config = dict(
    num_hidden_layers=13,
    num_attention_heads=7,
    attn_scale=0.177,
    init_std_qkv=0.0265,
    max_seq_len=2048,
)
Each number is 500 + 50 x the weight over its row's rms, rounded and kept within 0 to 999. Layers, rows and columns count from 0. Numbers have three digits each. The size before them is the row's rms in percent of the matrix's.

# gate: layer 8 MLP gate, 640x224, rms 0.0701, rows 481-499, columns 0-111
# up: layer 8 MLP up, 640x224, rms 0.0693, rows 481-499, columns 0-111
# down: layer 8 MLP down (transposed), 640x224, rms 0.0684, rows 481-498, columns 0-111
gate481 099:545435481585498521534430455525545510512575527506436471446488535422556490579459542465548432520505489449518444479483553435403544438541500532458544398607517454418468485561546485447472449509565442576538503489437533465436526602547459567594492464571506454526518457414455469510550475422515481498459435504444542447576572478500571566504536494476
up481 103:542577502501490468542474500544609490463537460495478456560445491551497530519565540440489517497541532427496520551508613481478448440514526551541481430461521497503435500544483513559547526551569524380436485486428475511504545508572483510472590590581517391477499585396523556400448611523535439501551511492504426588489478457421507450547427482456
down481 100:615513510485489541476457480481514480450492412396512443543554524482499553450437514548479452498458422486570450538437501509496499535566520547431485485538530446535514535603481568500689516531471530524470606433541552484500615576570490514566544386598490488557512524508444556576422493623513433535461544582441532497432450480493451455544426457540
gate482 105:389465579527551537501503489455424382416491457432541461462436489570498484501496531443439553489536503505563523518537480574482607561501451489561587539419520510605521520479426603494551497483532581437579553498532459491473559432507530571535491555484553558444462471502505487599482406490498514527551480543396505478437481476474595385534415555446
up482 102:452547481527457525535495484560504594499509542524477477628510531448541451510495495542456493472445561527522399540496469448496542501500517556564475496458557498418479408488528449573478493492509462491384467481419542475519611542491518528568450437492533584512538481484464444515464527444506519543508583615594529561577635564519437470421581518462
down482 102:493533519533566498538453465459429398371406465420518590579568462537487512505498497611446476521454604531462463558565459415568461563439559560540575515541536389562545481519517561437541416502539406447540486491439419535437594469531493519560514604433506440487476401538480491585577528593507517510502532560461521407500571467467520514470516564484
gate483 107:547487568359470574537405468519549500487559521379534447453579516537539523471508449518523522495492513538498499533542424516503418549546569506481602482532555485484509616494510570463489536503469386596490507538460432518529542541449541453508494488534508486453539550481536510545462499440489472500454448501536471448574537478444588441484584516531
up483 099:522493590427506559523495514473586497519456552468454574367586566549488573539489441526536501513473427422488411513566496533531456484547541541486629499472494513540473534535485524599493463404527462560555547558510485537508477541500516526519492515502514559455560425485544556502427412575517507524541459459507544430457449520429581508465630481461
down483 099:463524525510549452464506486557567531483399538464513474583502532554536487453476456456596545564592610530496578488521502525457545462418477514445543485665494473418486602505458489445420553500433476510581487476383470536525446484542454428563446566423508432514561505457511466498423568413547505492506469579435533566557503586435467545557469485503
gate484 098:486502478498547438529494563467506493498473467549512445475522488527505608461588516445462581507465469454522540524499502489491516527538419481502513511484521356575571480495541582529598473422516487522644490608457475431417570495553478510546492515571541476509522443561487484529564448528518474498507481576540533469390531377501416453620530517446
up484 100:521499500523510458432480468541547594447429462476549486423388429493558435529444487484455538506538472535454439500470571485502596530456465572498430546589442504536472395527435363524480509548570489459530545459557568482544509501439512562490508477529447544439489574534549524418425611504465512504418491516462497528491531561482487430464502473494
down484 094:501561483542556417528521517467525385530493470488526448464531480514463511530487451506521517321481503534576448574447542524486493537561470554551544436602480567519547453534536534462501499515521505583544489454509529521540516490518481461457540507456519461518473469512453559631556487571456536598447470461550523501466503386399467532469446481508
gate485 107:479453571537459523534588450435480413533495531491528519587500469456476443461569575570470506419554464542493470493567525474508583467508443476495456568543383588438571551486435553474502497556453476501543448456504556431507548483462445486559380497433502535581397486494527553473581479504495449521519489522452569547558465516425389495464464469517
up485 105:571497528403550462463410489414478447446436526421472620524558461534634490470495500520556621467490495490418524476569413591471543584576445606462422483542519544409513544508541377540410502506532458514508463463539501423494587518497562446498522499412448448479509541480452530522543390523544518461526554510536440439434466478478443527452537547517
down485 105:503469514504517402530466503475496434471471648432457520449493512492479541586441498457455523521600511480522526559509540519439479506465533564578525434498460499556488523467424568494520470424491521490475529489546546454477473516488556507500622410480528525506491500391575433569429567474453466541554542397531547520487485471544395509532528454501
gate486 098:523467440417506471494594534542453507522508482467457397489546472452454420471463591539560408492457489491487493571538510557413524558524525637514468529453437474536508533449565544479589412566546496549527514572533476438556584528461419641488470498583543535450535496510547557537388502525561498555485451546533591485477565502463585555565470553431
up486 103:499488427549514423679461443478500494564525510486444507515432489508536527449460504516514455423517432437469531502550466536445492417500548519433530481527508485471510482504452571441687542518515464545485583495549412458557552451478520543485396523474471460483567576565563416604427544507554559395474579434472532485466549486502414515568522517498
down486 101:640495540444478509524550548560568463443527573432473595529444392492403551401537534543516487537518534465449596423470436494496461496501503601568461470515479522532476515464555525427493475473573509632505559481507525472489502519569501510467504531578502549416420484513472443460441569465503464548525412487510619437496575541420501547582489540432
gate487 091:537497501511462460403538565455488533564513455548472490499474466492443443501536514498515567442541511487558501529405493469541550553507502529565536542492556530465647470537386472481458455555514564595603461494521507409528466493504464463538598413480582579448530478557537553443580464526481532522491370580594552473447511460485600564434487473502
up487 106:516454466544520565411524414485520465435424524438409558513403530460488559399480524546520491474412523617572491515464494507458474544509408537548484536475469552516471437428523487581551504476550503518430511498527553494430518544527529516476437445477523559517584422583581423462430394470472484562493440508398476549527431472555488372520501531490
down487 101:438523459474551432478578506522409431479467512490537446545453491544506553567539500368563503462482406445554502483460559493528395395473416490454497536466501436541555469546558587548457539568430557544571517517564494423408459534449466382516484532485489478473488361569426531520569393540544508603561535505626547470387477462482560416506556515503
gate488 089:510464474559443497519448456449418461401535509411479474469488509466470527581501516439459486533589496527516486528468576435621451501412493494490524489442469480591582427474499487412481561493541439423494458574531440495566545546571562417439468590577544601548459398517559530472455451502597496649519575505581585464458404436502522547559510499516
up488 095:519611461513598574498514521534541556505425496556525457455586544439527483463423551547503526531507522487587535385537427574437543491494410529482455511522549452448406611446448536555487473438528534481508565531431466607447524462477499581501599500522440453425509499438414515466495543491475557442502510514471391463507512424525563467438538406405
down488 091:480445501462498518477591484484449540508464520521520572568506500504524490620540453521496541385494553449443486564524515377578547592535554438510521436508488462433532417522579472452534557568519459538431481537447490431513385522446479565531465473529542507508467446586566539509516530485501550528517552418493566503582501528522484496533401511513
gate489 101:507505467507500494522518585557524488547493445568500547505526534447546449520492537477453542489495631492530610486534412480543434495502501493544514448533532455475499492456541471470479544441425488533485446512451473390536609538421464487477405488441435527518531627527513511506476516473528449438541513531509511396440540469639561456525488506612
up489 097:505525468388464432522476445400460516487472449466465489411445551445519394488554491555507454447494553396494589507461444534540485513536607442558476488423525531452461574581483416465544504542490477539519468531456420427515479459574411499572430503541402444485512570588481535528469473660490491450485487447454502581462516449477524464440456546538
down489 098:468481473525524582452516528478448610509470620524432439523482497532455441511478567528492503443473517551559530401415533578500426483529553575483554569516555535534515500488572513553537529423484551455544533495573532568518482491547476438431517450585571462488412393471533461600508531398522491557538485515419506493481510460392453466484486515486
gate490 099:515544436384464442542411507460497507620464515516594500599427486481488530548550563582441567472535460504452567503413502516496519516443489476484508471468496509479509499492392452524458404553451534541493494542498624494505443527509513466476459512485509495525499459519458460435448589583563483573534564535581486602516425550476640498457474455537
up490 097:489493530483578413519440518440582561463471550539515504501496590505554433446523542514419469552520417591443479492461527501392525487452453481443500455529489528416509539466514522657542550530457618573579466468491568504539437534529463540529468512589560417520523478529466565508383512460385502481472458494538465488456411382478389573503547518412
down490 102:388444526594542538576479498478489404513556454487550523417566462464497443536564497575492530539457601506503404538492515572572484506526503552499523542427531600618504449516495462503471484474583481469434567473463467557484431527523532456396474480467582549563547630559505530611455436444473531511452556510423515468475554501449513550458452550437
gate491 109:548452525555403520457459491397535526563491456492414533388462614570511452552522538560460464418533509563523506569378498491428414541416518594526449467520483519487521485457498573539555501470471538510517496593456503404481556463564487577486497502471579502508467522550564520506502477502489492538461414479509351504471517430502556534435510555473
up491 103:499583546496538488534529495487550481486506566488463458495472546466425507555415510523570472488475514469502488476537559498434550452428498497458443438459467413531508513555476548487434592560454534534471416483490460501522479528371417540507514446518391498509514422486451550545514392466490529548528500496511486507490385376457506495541443506581
down491 107:483552482472449506481505414553455508472492551499606512445533545493492505512383445434539471531465532537525456527535458560489587512518523524521485471508560492459504641552481528604536524465530619545526482393520441476544523506590591534510532540488457454459499507507430598399510514434501563424546446432377420585499543493491482449416549511517
gate492 100:509431501554456504520505607508509443532532366509524383478487479420471504520491508545443495428401445464496516502566456472580568452486535428598508530533364505512496513541471456490501429478432516453462499421488487524406512447468532430505444483535579455487503473438408539461429440530521580507489500515497498461447579554509479549476395470507
up492 105:516530484476375496464500484481548550579585577506498522450528484537465462522531461468539596507476507459573545491519527493541486565487529559550489521476559608507517509557587496532537423519569535538535486407497521445503522547508393512525512537601447468493478596463486448536499619381511543432508443453474502520452481464532603465504558480448
down492 106:517601520470630538580546521524453359557551576526475514481591445616500629441443476476460521491537462544502491451525477403493580473475484479483517527486504533455527486494471503532489525609544388477566491557459480516584502477503493475394480482493405488520548550559474465530520488341596500455464487419484474461544466494544510519536463568462
gate493 102:482499521564387505484617493538466555509443594489453440451497446507515461577495500464443466440586526543397451489506526522530584540534489489553475480533442475430582480412496467519529607519486523441591475508590510520509400404526527471506524473500587459452489482522538442542595563475526501523568454441466636538492377532511522455492475605575
up493 101:492520403522440537561499491445451466464597503607540441501503554542538529496445434450519561452472451470424495552434547572541478497510518494541507549517444470435531445560489541428540440530552508493517566402508495510533421504426447507508498559550522558569502454596503510459458515584469469532521530461603479519569449488470527441501522540504
down493 100:383483565601558548484565569452514494537459504444549422530449453455402537488498424434464526525466542550469557488527434516580493426492448490537500666536551477384535539488463542440456516427461507505539545444501502521448473550501455508569446502513468428461457487404432496461550517453463549492522485536429442565439504445445498453397475541534
gate494 095:431431428512532575421546528531504552489553554538541455552499520406466557487453434553496528504462529604522555467488480479485545551437470499450513510413481504446539547463441528516540423482527513550478483517496492454520490509504584520548509381462508519412493431500425469545484481493381464537444469520393479554511502546557462478433478494510
up494 095:538452473604444540476390549503466511446554520482426450572501448462505493568436427507415519496513497485504597434557544495592479485521555580561448524474466554504511434467534426526403437570484509521398510546442496491545546502509514469570534460527477474494473416507505541468505421525508608517544431574474464559544452528505503547546409474485
down494 092:438587492381432579524494524507584453504490489478490519478505540503503539406518566512642499602531478522476473482587436471494546488436456499542476581450410523486466609534455524497427507501479462456530427525522407522490435470520497481569566478452440483483556571514473478507491535551519484389422522502658447515487510431585562511525493490511
gate495 109:487455518534491499490519430442483447449554570584364500490564523511465476489422572418370572455548541580504481531532421463556538455571488544525532471497445479423522599542601476444554517437392564414463444523494486562396520520518501482493525509500542400478483538487577487488497541523474504438498396471499567473558557570500466457521387585492
up495 104:476422449486502467484494583437512511431361532482557532536549473495434516537480460482339500526539441460474578501583506438583557502557535486509494477375535520493543528465466480497423590420542421507526513483512397530484421465539502489484565589545534507483509490497544484522461510563496476491547523394535501517618466540450511542510478508546
down495 106:633533492510454514558503475557458499500501475567485454564493486487566489600605481483515483606585472429436471535495521484453441574471566527442470404528472520566490524453542548596618482510555435560496511543437543470627497384501509521472520544453567455531480412451512537472497485456532472535502500554561375446540434549455503483450533531435
gate496 109:441483408467545461478460495547423491481525547568499470507502425444448574487528546457509512445520544472552493497487466477517508458428484565552508505508525566459537471454454471532432416448511437503449550501473573425477535608495470423415522395466533521475478486472523537568479461516523390514416511523549433468455588559481532507493428455432
up496 100:517469496533522490402506507499560516516517426523468558480592523434561488643490551498534411467468573477452533486534506457449555440622507522500577464500576431470487602484521465412459499515504500459532406527439518475468503553539417510508471472535458578480509438442487472442521487562471559519552510535479471528447499590457357592522454507590
down496 103:476562473574469447505568546422577532546527513546455413414562548474496496509533470577488495583509494474460528637472517419506549564597525521525537520410587405540473511491571537475493450535462510562457463478393523462535434430425424514559572557570572524514446569540533433550524511473500535554553457498488514512454463491437458479536514445422
gate497 111:613496459601511413548473455429541517570509526492505547453389544534509494482581435483482537418439570436520554603637431529553516527551493488499493564408501526527523544414420482508470521417486574549527495528453496510507495522448454515469576601467484517388548567370474504462502477475508476470534462536484512455494499526527508435533473558493
up497 099:535450488471503508487499545637482484525569525477526450529448483431532482522597493506558485539544444541493526485445511489451521506474563435454493611549449517407501456518431516507430508455489458435610454548500451515458491515505479510578463493497500458506532565574499332495589456504506554499453519454434482505508469497532552533576519502501
down497 103:463552625486510406504513436458490433464470529495497594526515468529512430447499458511356458382439486526414531425562474560483433500530470537532560500524531527551516489496586506403482427506405486498504500412514536474390581458564550503528539526472519454478483526511448466567474438542507504480514564535474401468453543477467462559563437527487
gate498 092:467478450597577464452514549529505528498470423544474509489509521524540565407544518483451522467488496601452394519473448485525547563475501597584501480382514492499509509535488449515463531552488509455552511431480529478464553476582586439507483474514419478595546488544495520492448488422444534449465479511387468470447560625499541494438470485549
up498 097:533442560562481465508512460423596500474548464413451518428506569518527565432488478457531517525481498533555537402547507479487497555477563488530501541445489506519607403379460514480388504496528613519434535543523481500484540494596452571529594497513544526508482455498513459464510501542397428530547514495521565429553482447540468551575530407551
down498 096:488529417502564558431466508540534500504447450528456503501449528491567438546489500510522534521499443476462479494512405486495553582510525497585440456500449491520433504539505435529500509515435550429462504480508462493501511500497578411403465565539388449506499572587587450466433464510390519427461462562396545393504464562486512453452477510532
gate499 094:408488571434565564523512499537536603497532439440540447603548452460449507473615439515482498502537492520429454519558564464567537546498570651497451526469544514574558589573565540595507497449466545486527490496518507468504570524459502463484475389498529540407488466496445532511435530531419441519524510536406544395483574531523565489464409445527
up499 100:507512471420398465555490480524423474423398486488488539528478522532533514426458500480474572553495557455496515426576550521481510419418511454497416441505438518485492422441463398494482588513436412512439575445508470572510504492523565603455507505521447452549476497517504534458552518536591547469513547468498482517544459567454461501569522597585